config = dict(
    vocab_size=16384,
    activation='glu',
    positions='rope',
    optimizer='muon_variant',
    lr_head=0.00924,
    seq_len=1024,
)
Each number is 500 + 40 x the weight over its row's rms, rounded and kept within 0 to 999. Layers, rows and columns count from 0. Numbers have three digits each. The size before them is the row's rms in percent of the matrix's.

# q: layer 4 attention query, 768x768, rms 0.0553, rows 637-639, columns 128-255
# k: layer 4 attention key, 768x768, rms 0.0564, rows 637-639, columns 128-255
# v: layer 4 attention value, 768x768, rms 0.0613, rows 512-561, columns 128-255
# o: layer 4 attention output (transposed), 768x768, rms 0.0576, rows 512-560, columns 128-255
q637 097:562537459482541454481535516461496520557561482506509443505587524466515519463545467501491548472536473543480483520474479520471466511505518536531504549464548446483462512432524631418470579449515536574496512519515516557611527534486458447494484522509525588494513454439494522512421484513497561486455482509513465495576544452477444500535502494441507540469487485521541463486550537506471517477496
k637 103:527548443509534514462491486468503541492606445543532521518600529412530607503526550517533509486508480488480431491504532546498473443460451505533477542510461509482477520560515498561482528472529542483549462472520470452603505440492523474452470517521516508504514505465488565493500481472496476418526483491510515486537516423433514472507499523428499502597531549532493382497548516520501491466556
q638 097:458544492523508499590523486485468462482500415442446453455492371489484501442478505413529484452477487519477484581452467549515504486511488520505485488506542552548424515473575485547517561526475513495516478492576534475523468536548473470493558489491552499550462559514472435517523491489509524467546536450466446472526504504510553550538527492482491553433543517552498546441524525483441544451470
k638 102:479475502524414541459438491444451450586500448471454515496488455454467544486468487502580455406516497523454513569522498506485456502496491514543495477492501503597482514576513512513553500494480533564480530406517484484514504554516475493534467555569513484447490497477513435543488522516514475516509520466524451548564503492514431451488494496543481479470518448502516498468496484550511516406553
q639 099:494457486513393422518503537446547494525509549444520432507518542489536465468433451438548448496505508486458425514488486462386498530568539509477488420528529532428501464503430460538434518488549519493543508489483477480448524417483501493477520483527537494513472495449539465452473439539480492502524504484522467566557458479525399498468468495480536474457477585535511522506471434512417454499498
k639 100:540406510491440525509514521516483469551410527472633535461532491520481466527433425487512530463547483469473523541529524406429556502497520524502509484493510484420491469502551522391411501580571474521550465505481476449512508551485504549521452513452530532527485466475526463509453505489518510510483497570487483537520480489480492491532403453501437541546472511558557521413465395488497430531504
v512 097:485544511481475504528495587483590504476493533536512479523571515459470481488566526490489452485546430537518469509471454541484475519505457554504474468522475437467509532382534496503452445473507587511531460489523488471520510512502413466512437496553425473523523487463590500529505466479541448527454529555432448504423465472498584463488470488534517527491507476442466528505475624470502528441530
o512 101:481519479543454511525461548442576491432500493505510506488511523450512534486537585494580426436508422519557460560583531541465435598478486544485504450498521414552548484352578497495475449491431500519516469544622463473479528515510390487499466465520453483563537504485519485500479492506498396524440534556429526522467515502478533498508481457498554581505461505451460581483446497534450533472547
v513 101:450524495451550509496499467467544489562558512495497512494567487479534545499435452531507558503561460580482478515491558495510445480510495492513605500545548430506444549487466468455540538462440463509489518464527469377481401460465423511490495524560513563528494544476509512490479495473477468508474472469569489497552555501521523462418529514490528492487516429506506478562501524459508515552491
o513 106:479534490464554499474468426424511487515523483441554537476567483482502520493457441535533557507628470501467456489468582478493428465510498509475561471553482466493470535490462502469579489500475483514525553453509457420474478534499438496511495577538497496529482489503501469488552480477467526558491470452567471545578552451530486486417483504430467419453532440504503502567566479484532472484504
v514 101:504501511547502607539497525451534536490491519515535514524472502523491541510537479490589511540567497569532438619484453473497521475533462559448517610536560489552449524470544494458537566498489527481534498494534502480536535510452507476485466463565481487501509422504608582498402519484528528507474488536491507444417495544491439409507516456526546518557445500497471517540559471532501441439545
o514 104:490513540573496517569465488473469510497484495511523493515487488484487540560567464490558503537533471490555432629513463473496455483572463520504499564584509466570463544453511518469515566490444551444473519477488521469538523537404503504481497445484458429485550411517580528509397487479502567511479504508502539490425548533475434335485525440481561506528439488434478547505524489531470468471514
v515 101:489470515493516516494480481503458467500508570576466486532495543560561520575506477466512473499500513553498482550509500491524476529426453498488577459533580518499516481548510547437377568560552452494460530546489518497454477502467460552572502482474492474574490487485532499486452453484472522439497537464448544416570590504484496585526500484472542465483506495520501529549592465502484455514517
o515 105:463497474519498524429515464502453501541509559512490513586460495527507502521488481467486497520581510475535538573545564464502489464445424528462529466481568503468529432536521519408392588522528444499493487545487487517498456488490452521507540460512440473551462515485471470488418464508520529497563489488412498478522525517500514577510466497456556473459507468481481483543590474462512491552425
v516 099:484534478493557576561470489504437470516454481465489552495522487518483554571522487574545528516480515558481469438420504415499490538470461571477517432537443496456511526414546440481515489439512462471535468502462480570537494469491564526554461511545413521480465506523480501479505507468466559480493501492445520511487531554513400453464512491522569571513497474502500482491419452563545480534486
o516 099:481558506470530527555509523533415509492416474436482542473474502490519532603534520569492511540519545530482571489396489438540491519474462569471522480507418504482544504445547413524480509481462464482579421521484479564544519516486540528518447538538465519508488554565483456500503523507443503529474525480449522469494504546479410475456499469476566513524501412535488418484465481569508477465455
v517 102:476490508539497576470460475485484534501519516491465496505481531491458532552514500519490502622430501504520491551584465473532514465484443556442505560461525538496510493539471504524503521507485491564523489481503481487489460551513487416445517444457451479480481507507591517461492503504549550484463472443495545514454526510419507551576487485528428477465487550505451449518507534537437483472467
o517 102:514512536529502584496466502475492463478569508502495523447505518484509478562499531514437498595424474524527474493534430521537524477447537523456521525424516491465554539503470480537445531488448566549527532517531477449425451523516512468489454457482538462492445501520572472530481501531562522538489499483456531460431466458431493551565547521518426485479512501435449482431501525538477458484495
v518 100:537534522591462454453542521426535499499536414463477506498475429480463509500465451552499499561481501552564515515468494468516525570518510546467486508511500472495506473470574390520488566483557478485505527479496465440428477509511547488469490496501506541561547633452510465436457535519460468471529499508445436489521459572517514492447477500506461513543542468500504487439578522502457463545566
o518 100:504543473552448499469521515432522489439529493406452482485466470439528545510436480485480471522546490514566504541458488431493580575554517500554487510468491502550525496482543365530507501447571507527468482446475513470515492558452575532498529524538501502525552522446457509437491532485449523526545468492480520474488516546533422475503489484525541512554529466503537507448512555471445456506560
v519 101:464477571508507498516528462562451492545519468545503475498499488510419447439568477549489507449496527518464484421493467521453447504524481487503482537548519558497383494462499461440517498511473505501494531538569502531466467490554499463511556557467473521489565492506448560498505525501482528500482483496459501547420475512477509573563452464605520456492509491502496464484552516539496487485474
o519 106:504471494544536492561435475558491446485487511504502511512594476499426434506515512520525489479488486543495435490494381523460511552512484465503522556541537522428504451514480520510463477474463506529460620546487514574537486549503488510529539544459497494545595468528500522478509514524496467513502486399491442519485536520532517557469505504593529498488527464470471424451550495508467497448521
v520 098:492492495576533493505551484483524462534512520516458507485403493501528530471568521469520512483444508501525554507465466538512570515519465534546482440552554539448551457600515448534504507560556543489506489456524486506496544505561541587402524464525512514545526513445459526525516471500515536513526524591498551420553553507528469591486504483550477523485562540544515514501525529449428514472495
o520 100:522485492573464517522553556521473506488454531513509407501410526448508531517545519472508518477465501560512501541522488549527558533478490566454471481564488516485512453615437449540515535584497540522497480464451501533505498507566525530438557537528541554561554535506440476584541485529543479525513477570486530475515550538498470548480524499557479517540570528558468524489530551472446494458495
v521 098:492397519549447533579493499461517504538460533501568478475470545477503465520507421495476450491497472476493443527540503566490485514495521511511495534531498477520446498482487486394501572449512531468441484440587650527507528555519519465438502488523465475524495514518534550479472497512543538538496512541470513477523502557493550462490508461576536474520518500551460480490568517465522473512512
o521 098:463392483564499523603467473398536493468435565509552531481441512487510516546420431483501472498525489536497510527601486549498515479529549505494482563524497472504416435473520523422528560469527594495508483437591589562495520565542547469486454460529417467470494489468505505500438558488511514507537560502455468444583468530533457541498454496552543527557503510558454533496549503466519476580520
v522 101:510490457506471503485463526550533512530507476579510443519467473543529552527465514461513495504509509491430501505541536513567560500490484541518527521491511514493437417500527568515487534501457507506555519462499510507515519528534488461464521530490473527441489557460483544465507492516458476549520520534401579493468494465497505482471565507469519480489564554515630485560555406430468524526526
o522 105:441479489474439482459485500605566483563465486540498456556485492513521524492456457502510525540461498519465491489556540486509635491457468487516506514513554520488433482530545550514490528505477540521552566485452542486502517508501514440522509472491434483423480521512475507474569558505444522559500518487477545508499478580531449521511542443473470465502573489467569458534574474451433486521520
v523 103:514481518544490428471495567500491479508583552528515536512404503452516564418553459402520499585482538488568475479525392560527539514536533529499479466524459580506454532491506517563480415449402504540542407513479481438514491516543555459518457480501458479528493468439461543489480518444454388467536495520506536521544549537543520498525437485467469479472561478491510482447550489503508504496485
o523 106:518450465523505415440476553501488508527553555485529523500465537437507531453521423469553471501504505464550475464498436495517559514539530488468423466478474539442458581493519501582521428476458476561511401470441475440485503512558505436467472540535477505571499490501481521493432520484480409441503487515541509527458495503522508500499491469507459525473497507529535467497500479474526496450466
v524 098:568461525521498544460566516562534556497513569448451460522579537558575488460469529523509435513484484514458481518483489420536497431521509499493463466538465487452495397517435475497532451529526469483570507494485523577467530480556479537482472461512555470583439521521478498548431405511513525514557512540543524534489527540492461478432526499572446517508473484470470494517452514495431453550517
o524 104:524485562479491498484573455598541454469544518485544503473534524500536481468462541516528485517503472489484481521465511414486530493505564466489511476518504461442462412536452457493493435495501481510572554480581514505474541480506491496490449456499583448529461464580518473507483455483499508583554555541478528433499552557483504474468499472500523542479478459530431440494476520485439470526491
v525 101:473571452447563489531506522576535502457425549511535549487504505464498489464474503466502539522557478489505431447515532487461564498542460501515564494476544489459560420497512512504526477519536462506487536538488554494464596517477465543512537458497510485571566558423498557509470461475524421592502508504483489544506530518462546503520506451507499531486484506551444504517421478530502461484497
o525 103:480534483441477537596454515520513511488499559496503545522460511451534481524525496483453510439527496460526401435522513476498527576528496453487502516446540491483507440520475524509556476529521434458459485514468556481449538581526497534547528462461542511541489519391462565537475511485540493603471523464558482540444498487485466476502534459506452502560540496502439504493428520534516467492517
v526 098:571600539531428555470497504489500494510511513547492511520515519479550476508580530574526531492491547516534560455421453522548542521520482489570575486484493485476504467403509527468465589569552483518482517455500485516434451421515442544502427469506526507545483465530524533462532502470417478472461496530483497483514519497526500495473545444564517587441550447526495546518452526538446477445518
o526 102:598629518490476513482528554482482564488518523515508456540560451497530479478555526565542511501444499536516583519486487536522528562566481528593548497466487482515460477475530529467476563520512472505489516455457490566395460470514463491490507497493532492520451462558483540496521521473426509491438498507489488533509539479480447535545550453468510481469561458532526574540451507569472427464613
v527 101:498483548459537500585502460517366498506439434469524489570550510517527491484540470518436498469517493549536483484530413488516514510454437520473454458551557492553519509513445499437573537473516498528490451442440490528496583480497456493422490527530463449485515522435507550454511516487520540501462533502482468443506487517437500514464474471518497509529517500532437580500542496500475511480574
o527 101:525493514448572541587521520495433503597444431495501443542505507492549475439569535525449515437507472522498546507539428471467520482556478508474493469507520468604522475532481486511517563487561504479504466418480451535541518589448476478389534483524465420474448547478556532474477473558483546501455470515475459487472474557442464531454454477489548534534511498496442538439543489481453536458511
v528 104:446444459503471531371437488432480547505482516551526538536558541507469516486555468563454527534474543419513496579451529474485482483505512498535482472550487469468508531472511493495496465552523505473510529447479407529483577454569517495452491493488465505466474497500425566477431476504541484451506404504454479519513475464505553581595528552514513539458452482492495510551543473510545546459486
o528 105:446475463542456546398442465443513539493529486558490484517519579548524540525544445510429459539482455518497464532458550497514530468504505546546439512545481544479495485548504502513503511537490476495508558442527464516508591488589512470514560468503454545504517483498415556516472464564553483509466409497500463556528480455502503517564535531506507494472445499523456516508541442537548519516553
v529 100:490523536482536506446478512588523479492427568525454554457497401567423512516525552499485456491479493518548523509517550497453568463537577567498557466515434471484441497489570490493464429566531499426508492489540536512513509465437466590493464627458453513503550501465506497532485516526527482488480514513432487511450439511508532526508521471533485502493513564474476536437489517515458489522625
o529 100:504474571478534516500525539500539559572448538539503551493484423560479442481490545494551509478531518509474507507504495531534523468516545483483504528559442497474513497535518493448443417574533508408458494512515552487520480518487473539479458571450485540541462519532522514501484524477477397478527452507461558534431471537497563535501545387540454564531565522550456532402471539440456522508575
v530 104:466531500449563407483510562503500518476509490475567500515501533448523478454499545500539413496427531454502507485527562534487510489457482524481464499535451499470571485484505498471454520470555482465512409462474524418561561525537499514526484572488551529463513476491544482430415450434486544516471518498512520526498449562472474509527505500488460514485483560442511500531523519506493454581463
o530 107:529496510502563473433514503489497524472490496475499486538491526405473522478471548483541418481493540455516553501492614507501537497444467496495454500534443486474599486434494570480467486439495500477498435454466556466564598537510482506448493539530549562424505540516496556444458498497501560495449496556554467529497493550501479524545498521522437496492533564470543528541482547514475438564493
v531 101:429577532522538516515480478479459537484483567449444497447482457528498530559489554469555442443564444546503492401506515517524489468519563559470534460499505541527540521486536496455556514487441448539485545503426494434479510473434474508585484433495501433501478496464490600505454471513506523471501481580434457483544455573384476453503446518533508514493489462547550526440573522508465417475539
o531 108:429545501500518488519514455519444496482538577455441503477488568498502509481506543404541428446508392565500470480501510550497509492504549508496537439491572514531509525507521518522491541491517460509463581546462505505451478521477395525547481463497495494518441459461519591489487517516494482465559497458426452485541465535434482484500469486508549541495499399506506494447560443437492428476517
v532 100:412538492470566494488479510488601483492505515587434527519467517455481523547508459491515448465473491493523433441430485514489536515486495547558518493493453448490471476479517570484456483489448462491461491452577473474471471511561535505516535527509501521475523470539495424520490484515471509533444555487552501556408533439480513486436564508463475461546489454511539494517485450491501488435490
o532 102:466510477480546459522461504492601512493532519558436556518527515458490519504545491508580447517483480467491470526445474518520510524526529509597572453478434462547492454475504591502441459478468454546464493490501505523448501524596518496549487531522455524478469529532544482459507477550477520568463470551499468512426542460466504530500536531453484523557580518534483527525481415504518525467509
v533 101:446463567547515424488487463527567536513488518481511503461473503511539520515485512531464494524431567519505562503452402437516520447515510518523433514470515512458471472485537456543509499466475537444507492523506546456469508506552614464511555465533515533517481579519451576489515500477515507494473443494472489483531473493461539457533489533534512477499543473551585539500504504517454494516455
o533 103:464506471534545413494523507541550493489481508489504495488474482461507496508443550494516442546499480571520549523496389417553520464511485484529428500458529491493490492506537493485528525435427501475463544529444566499478473532576550481535539478521505586465484549509455606526496507472521513554492460465518496491558501473481442475492556531544503505482518522529530527506481512517473530529458
v534 099:500436494551527491484500482532509529475485479498484408529474472575493535486431512520540508553527526592473480540473470506483467467533531552525527495488466474420411548451437526534439503480423489521416555412502515438533536512462572502498532548490535507511513466567446479456538511474487520558434517510471455545511507537510444520437550514548468504494525542468540492517525503490460562484440
o534 103:513477500591511517531487487581454494432497483491497407537485484505487447550445514552527479545534459585414439550481465454524506470586536515481513581494465440499454514440419577492476528420414490535486560409473479454560560527428553497561534518428507498526577485535480533481546513472539489539430489497454476529568570529477438532460511553536491479529540471455538483539502507490471518486477
v535 100:555485468453508553460517508454475547483473487466486550550553530470588440488552449548535453472510450419486440455488512455490450505518489511462510573514446534479460451512436530520534491447471447527564502492492520461614523470539543513461541492497461494450440500527509499435529458482611487415511492455479571481507444477498414495499529471512530502429483531488554506486473487562440498457433
o535 105:533450435524500547457549455515496415445461506504542501505530498500542482481519467491539481541558414439513473481443552481542500497503435515477523555459493486479504485513406482481522492453472496547537521499494467472549510447484526545504510447531456467463489477497518537437517449468539507400531482424457581508514462532445450521423543419564458529483467494541527457479522505538478500492449
v536 101:550534562470524516528450505564553487510508487491537495518540500488476518446546605483529542460532568492454574550471490518461511502512522443521487552461531509538567533478517489441509534533514546496522539431507511522540439563475465487532490484431464556482518541461408446484520402447480434512474467549519501442442557495494467505494491476576540455565459547491433470455569556537490426491484
o536 099:533528525476573512474472495513504518495568483488576506563543490480521551466567575510527585466523587490458607519439503524517510521528486482485546531420482528487565573459576461457519552555479532487502499510532481475523502556517475547476460532439487560497486502521438483487505434440518412482484488521504504448448491530523508497528520556510458489533491513506511453460527561506465442508479
v537 100:468468532502494549511534464429441513434544530476528467494494512494558531542542491520475444507549456496417528424532472466495533483446484450518526413440501501494495516457471562460475525439506515507533445531544490522526536496472475488448482508492501513524497469479491558459456458538462517520536455439497486515425527415514523529447477528485426550539536456476545477499525511464496482488492
o537 102:511518504540461541472574428475469488423479573444475484516494504516639518571489533525490505546545500481504550473536473470453566492500501489535514438462503495452474505419479608510419517499512509550532450550509469557545501485544454517488572464529501525502473413471487489458462471506482503504497544395489531496430529439437527509491466488547435519546482502454503488525551537502457460415499
v538 097:551492440471511572503505401488474511528554498526465477442481518523558477526517454503538510541467479517578555460463497552505471543535551475528490492581509460537472506494521455572559521517460530443555482427504483474510491493426478499516537546523532484393490539502521479505532520458467451503419520528458538512491422481421486528514461496464460512518535524564522475541486412515529474513476
o538 100:545562406488522568530519416493499493485534479450480563490482455546541480529526485484518503565521467488523545475446567563448516549490533495517500529538535438537493503517514451554550510505439556407546465433529517555466532500453487518511543487494500493442536504452515459465567511447500496501467516533512488517566460517481446568519510548460463579496538501549523500535465417511566547556430
v539 100:512439442511512523411442503483480582534455519506490481540494518444506509451572474475474480478564573526436496443542484452501541499523539454508475477571589578501481490483516454432485493493524544502500459508516542515475487550512508421446533460489474550445539565530498524508521514530462496532523537498578442482582453487473400466523541553415473484573573449538490535493495521546478530449524
o539 100:561434425539484532449416472535515557567521465558535503520521528430494454495571482541471509415505570536430495441532477444518520488536528458487471492536565525474475462514485495476549529488481549485552472464536520544476427533476459431494517400514500536495495517525482430562487528535472479552519537498507470458570464507485425468556546518503457480556552520496485511496450479490508502450503
v540 101:466498449494449611526531528460471554503546547582533434556541525498517501548463523428501419436400540459478501527521420485481480438491474524453466511457453495498553550571514570460446538458547526464480418566472540507552524465503476476558502541499522490535500529488525498524533418535503493472505501518509461488496436470456570525478487481603403489505483527545515489480532487556456554495447
o540 105:449507421469486549458535506482442534495504492526566458532526489487471486545447522456533426441452491427487506528516425432442445442528500547470427488523497465525508485533482521450497514449525540406487417537490537484581519496471501431548526545509457524496520485520450516534467364540453475476537452497464520449508441465511565545471439436537461462511459506500498488508518495529515573496441
v541 102:526538526466514495496534486565484479520498529488526439446564498501509466512503462526488537570496463455423528493548527428458454470496500501523506510492456410504475476481448480531523488509455501429574580445543538484507516489464539501506494561480469501468492463555477475463482488473478553517424499529484430531545473464486521548524506412493571536488461481521544501514521501558457456467532
o541 105:493559526467498491454526517546475540537533524431526507440565511518473450428549429497531489578481425422427506515544539497491507469445489476497531504431486442581518492480454455532570492558530413481552537436492546489508523474480519530484543545537533507498530465568483444439495514452504554485441487517526435508532460460514553568508536404477533525484466430495517460513535521522414503430544
v542 102:422511476531507528413519525530506494457505489470590515510500584521462508495500464553501542474526525513463491497460479474462476502480574492498545513501473433478612536537500465456503528487508537504459440501568594469531507541458503451531463527496530521524486501554492446451542491466512356514457537431525546385554519484550483500508536501547524476507502518528452472543527547459509508530546
o542 101:514487483569464554453468513521594473488472505488556531448475566556456488478529461558528493487550479462487530520424495492480464471489545482518557517529447452510589502533541493528451560492519489491462516518500532499539491522479529460470470548529500518530509580533534496424558449473504395514411577455526567380514499461509472518523447499562544518503498515531445473561521529443489516471505
v543 102:549470527538499449507607509474464501479505564487544446449599427467504527531469509550494465438537515517437553525375492479518541526498469457493560551512491459580480474544521450477491499446475543512485526572532472481494484489484429503480446467475485579486530481453563472525550526482439538469495461434436555433569485539501496539478416510502616510468520494550539529542468552552531560552540
o543 102:563517548493456487506599533415481507502482514499527442504580457462487485540506500509459395422518495501461565508455428501549508486545444472449496515483471438488529485547443504513483505446483505548498447536565482431499467572461442506503461483463473538522474489469529483482520554474468523463503487459481509473551447564556464475491485499478516468515479471570563508511490518459542481530519
v544 102:524517577475476421495511438482508508507537494488546433525485469469453441510450499534493515472545555493500460493524591434468533556577435482481508552501465522479536543445505481491523550544517509477417531504503468482537463527506529494540452514451479507495554445565486466450546515477489539527511488520546518458549515522477476496503519496519367492542542572515496537489355544475474490547519
o544 105:461508594504512418515508410506462559565507514555568464523504506479463494453458467511451470511591525488518505521529554462507489499504382478461533550507549469497507571464501498465481568543467529489426537519524483469561451507468530479545429482531466514458514486573466449517476529449478538580525467552495534475552480530497471495537546508508430574513522573559441540538384523509487582552522
v545 099:531503432506498491482465439490513511468531553476491507524415512501427535486505562482497548472466446571518497511584472514491534473570533526510493485429498543489492466461500531480485573467538543497517620498523490510406449536470517428528502461439492570492517455445476355411501508568500497497497478476444461507553534432450471513508470558505491509511487474553495523441531588526510495456514
o545 100:508521450489474482503520464488505530472519508442477516520428539493393541444555534480518473455493462598453397540583447550533529460564539484503488505389487508471514473438500548524509506482561436479560595424491485497462503502475555470498551478461504529492468524492488391452508505548527459511521494483438500471578532503487532509484505518509470511516457478524484510482476589521521515492506
v546 101:505520495518574484474541519483481523555535466525484505447454567447507524438490448501566454511549492520511541487412452513554479519487581515464548463448524493508516623560465475525513460522520556447494547541477459509557515564573546471573448533544535505434459533499513515494451495504486483502493457469547495497429483477523532515501503424501427513506434536522492546487498497508481466619511
o546 104:479596579516612447494550482531507510524562511479468508442478526410489461467508485515541472490524493544553558470453494513570467534489609549424542498512499436487505623511421420487513424528497553474526525544497532580483521526511567498578476530584528511466474555466486471504435520540490481535513462517495542512438490495543574543510508413564468507538502500513470493545494518479446475604507
v547 098:513589451442569487516567475480488479553495499509502530509568583481485469511541539536528436560472493460506440601506508538479537558497421497499434516480500442445494441478528473512499472535496473488472465495546503535481526498555425506449464437476499506601425579462454410570541498475522472481545518515474481527525523527455508525512524486478455506489570510511537541496494435497467500460530
o547 100:556523481468491528522532519506486455511511526561494547586589646423518461473535478583511451543438489492543470592516484502462567495514448510439435534462486438494484470487476456543511560513443411483469512523506467555547501485527461483435495443430472527551478601490488464545533478462447501538568528513497483499526527503468506451491541507448506539488588495452501513504540461511481506462477
v548 101:477518520472507460484450506536581491557491528499490529465501537494526540524451494481433436489525541516536496474488511593459495537415516467524424559493553520499471467500559546485485419520450483476579442488562493492524519490522477491506518535442442515514481440519536527516445414498514498493543519496463576567533545500493507450431508489490500509464485437513505520496518462566443460530445
o548 102:474535547476482468412485513506529483523553548514441527436535531490492522561438464475448422427561552571541480518460508589484488505466516449552473522479566505486472514508578502505509489562426471497585526487561470499573585504500494494544510504422442492549428481506530528552502458473537491465513556499480515569544568503505507504437504492540510521447425447517515494552504491534445443544464
v549 102:478493504555461461529463457567518560497456577529526453453409423518482477514502443463520496512575562514481506500521525537473546519468464478512363424465524472508489561594429511507607487493463524538530475491564560476554484447505554538496567509523480483445467490516491516464488469473499551424580509449497451477540500482517503489461427500488527471478522438491587500495432436428514504476493
o549 106:465482455580435418533484458543495525483424584514505498466470432492506428537501475442525539463509520513477474494519533523518606552517456493548436480488617429494450555493473483538594537457551465509468501485501539502525455451503515523516572540535505474442506512460447528475491424537476612438571493512511438472440479471484533471475433530459526514443469451516476501474438465502461510512462
v550 101:465489526476518552497508502445466490495454498476527419438489531502449517548511519483501505455562428514542516512548465532474537520468523489506481513498493461483511443482523546468516428528541507527564501531512468440538456487537454515430492420494488489531500471502530541499505522492413496543491502509507445507541511525552496509532517605471519527410449515520531445576540540512505513476500
o550 104:509507491503521591473513450421495459522502492505591464465484510503465526539506485462474481430542519451530571537540500527460501463435507521505451510478511489538529483480505520429478481485544504503560498520562431523484471489523504518463457423452508526499531444546511568475482492489431496560502521459468426540571534555545492536502537568446486583417458495537485478559581514541521572493539
v551 098:531540556501506546552557504549436527446490491538490539526487452451431480442548565550460499485550516540538504498479514514478531511520494477496546557504491456446541551549519479536519588480520525495529473462444545551483528402528453501521438516530478467539487531496560453528499472502445427548475593520486569478488545541494425509514524442530496509508466538594484517526501543482455479476388
o551 101:523509518540484574549516499577461525425541485519500514504493475476483480435485515498442511491508519537526513522499535505483497536579518539518546559470497505408518562495517438588560573465527534483542465548455449525454496447505448499526469546519525517521529536481587437536563479502487500470490585546479565469440528512488425521477563489493467581489476585520514479473501517489460458510505
v552 103:452428474485533528474464550467572508458558498562526500531501378515525466610528467491537457577490437553512440526477477517571437512469473467518470521525474531506416515475450526509490521491597515475597550478478569498567516501472485534467481430490546422474449481479432477517513554591439429457492468488503538429434478469546519551558521572423584512517505474457504518553480508414506456507497
o552 104:479440512538448446523454545524522486452545462535541476479472428521573498544534511493568525597464474546477488515482517481507488512431477445543512497515452516504489582494434592476534497491610512524502535432439593483529479486469468564406493409480547414494417520457436512569534574587486458460430480496499507447427511528517546500512511583411503468458468492559469577525485493454479452543459
v553 100:502456520578487449491473468525510526523403495523519518483524503576525521422531496476481497543443454490528464503481582505524471495474438495473479494504533472444507439518500487487477528557452538413528506541465488559504384515478490441467539564507527508495485548602471503545487515482462473526467444466568477513495501505510491453521466547570485447555499443574470544564547474492495454539469
o553 102:498499471578520426508487423500552529531453550499499513456566513586488482501468499474548541518485503520528438471462539526530488522500440581504546440527511469466490476523526436499528511524502549425527435489491498530498452547455509480477543562509485535480517526513459518544476493478452493535511506469561504493480511502437535400495472521599501435587501470587469550584518506483515505465495
v554 101:487475491447547450520547504452437488542483570547501580459484524459551536499463496605446458502508394514461468423530438496516480500573488432541557492498494462507495500510512437477486535475470502493435467411445443540430539473451428557494462517523536497442527567527477521513506483556462498490485505520439539507535508482482446455515515498505478450517466524540547514541568496522425552470471
o554 105:537501480425525488503488525415439562511477504485504563508513515444527478476488512516472436541534396522525507464471515513478484477553487456559483477452473436523471502502519537539470537444471522513492474415459467596407461529484482508465496497473557465463458531554536504538544462507467481512494503474432581561528487461511461509489580453505476476459480466533490546472562497475459522483503
v555 099:533507502481421477497522512496526511534536489430492486569527539534486483479413478516466503524501560474455572472488373516486441527484527511422466522482475456490524519515502508531482541467486561505446499481488491486508457429523421528597487489517558524539509579496520504479488561506523471488419464508466522509484485508562482495430456504514530494544530480549531503439509573433515494477551
o555 100:531564478517477458506502501520525526458488515418500526622533561515483505424480488535493480536518512491529570476506448555480457548480489519443426522514481463498513459536500494563512500465463517503439495521503455461520466465521385523540502479481543507506457551527582500439524563475461521525448508467449516552497452493552482574401421593507549469471456470532493468482512472458508465508533
v556 101:473413465456442538478437538505520493502528481501567499472494603468502490480461445486491571503476554543543587506548440512476471484471557508477556579467446546494452492485485502496508505454499499450499458477521524473532448484483505521517490501489446464521472479537499475603508482426491502546474492514513506458576513443530540587503511550556488484474460449477432538458551458562443474504489
o556 104:479410499485413510440429531502531467524473498493530483425536564469518424515468461503516542505459565528526542588548432510402431482511522526470538557487473580559456472538526511425470465502439525466494470526515531449500435496486492499483462482509458487512457498529473439528496431499485530543509493516511516507556458414535547543513484531526480475491416452510426557518540503527488486516493
v557 100:479488538510466500552451470480467528464444514506451551533514534450535500496484476487484549472520479511481464536519515441439544544412480411501562514577534582524496523479510529525563569479507528487523508524488463454508473445509516521489458536445580528475510424506493543478503485522463461487517419426498591549461438515505537475538485467491459535514464499516458560510516537543507518497501
o557 103:497487506555482519555513489537531487461462505485492539512549518442501408483515444499484491532538478542500454480492509479478525557457500467536472579563538545548516487473531545501557540511505485456484520498488455533502505460467486511467462509480577544487535402513493557476485487526512497506517481483466604584458433530520503430544482482539443535469487524443473538493472569554413570539450
v558 102:486547550482489499554395498526608513442456537528568494510446510498483533513488517506533515525484475436580445478553503428541617498513453469479545462517468500564506536565485527542529540533503512466478459514463532472516605497484546495489494486498515516453437496471467398425525507430525519501549501545522432489426457498478529529485454506513522445500502544547502510544576487456435521474525
o558 103:502533554439453474519415470498550539464482547475551519447483516463470549538463489432556517529468461448525458524571516461503606523467474435471570440482533525548486488510478480526511534540502583482466444441489499459507547413485492515492479529486463511472486466514451444448517485448553516515528437542476393493412463506451498513434438453506521444497482500499476496492532509467465589493505
v559 097:563486499523491480525519535503521466494503496591477462515500530526432504565499547492431466523481420488457417472573526477570558509471535481493503477521453499522524491501507505483429453472470448517429487521506454533541541449555471478438497518503510591514417543487507480564492535434463492483528494565534474517611573556487490441555427502455497470561530523564490490465485488530530452531477
o559 098:561539468472434466541522573494475431526546466542507550487454518546431516572507474531414496484483430487470480472510540495500531491513537544529518475459487472506529507460542531478450480402453473468466495466510533488586498475462486484490459470571493545505457510475425495540455498426486497495533559515469476449610565517499489455529482514416470471513478488537508469449501464499466440503460
v560 100:535504483443577561419535558494490454545422596488518531476506518482587528528484504507471498553426513519525437464568474520467547463491556517454551509482575531517536413444556473442555515471497555554530507527515496508512565574440535525456449522481505495464572515544523489488517488505509504584532583469500457511491544476480478492515481529507472457471454584500463525569462463522536547498590
o560 104:577457511427519575412518518564520439517498550528520542473476517417575556498459524498479479620438499512508509514599460542497544455489514531469551485492578537528514394430513475446523516475494552526493528522474505466503512536440552503529539503435548491441523587550536571487495482488463510553526491503488424501480543477451483466511522583482447466454459550496430524483484484539475511456562
v561 099:494500479458489538497503464540562514495507478475487514416524510510517492519546491544519531517540416478549557527516532426484507468551454498541550453498421477488544463535487549448511501525492505486470516505493475419473488415467457471584585481497462517531531495565501454470506514611487523512473470428434535490452533545555460533499532533497605438490454485503423500449509460526614515544505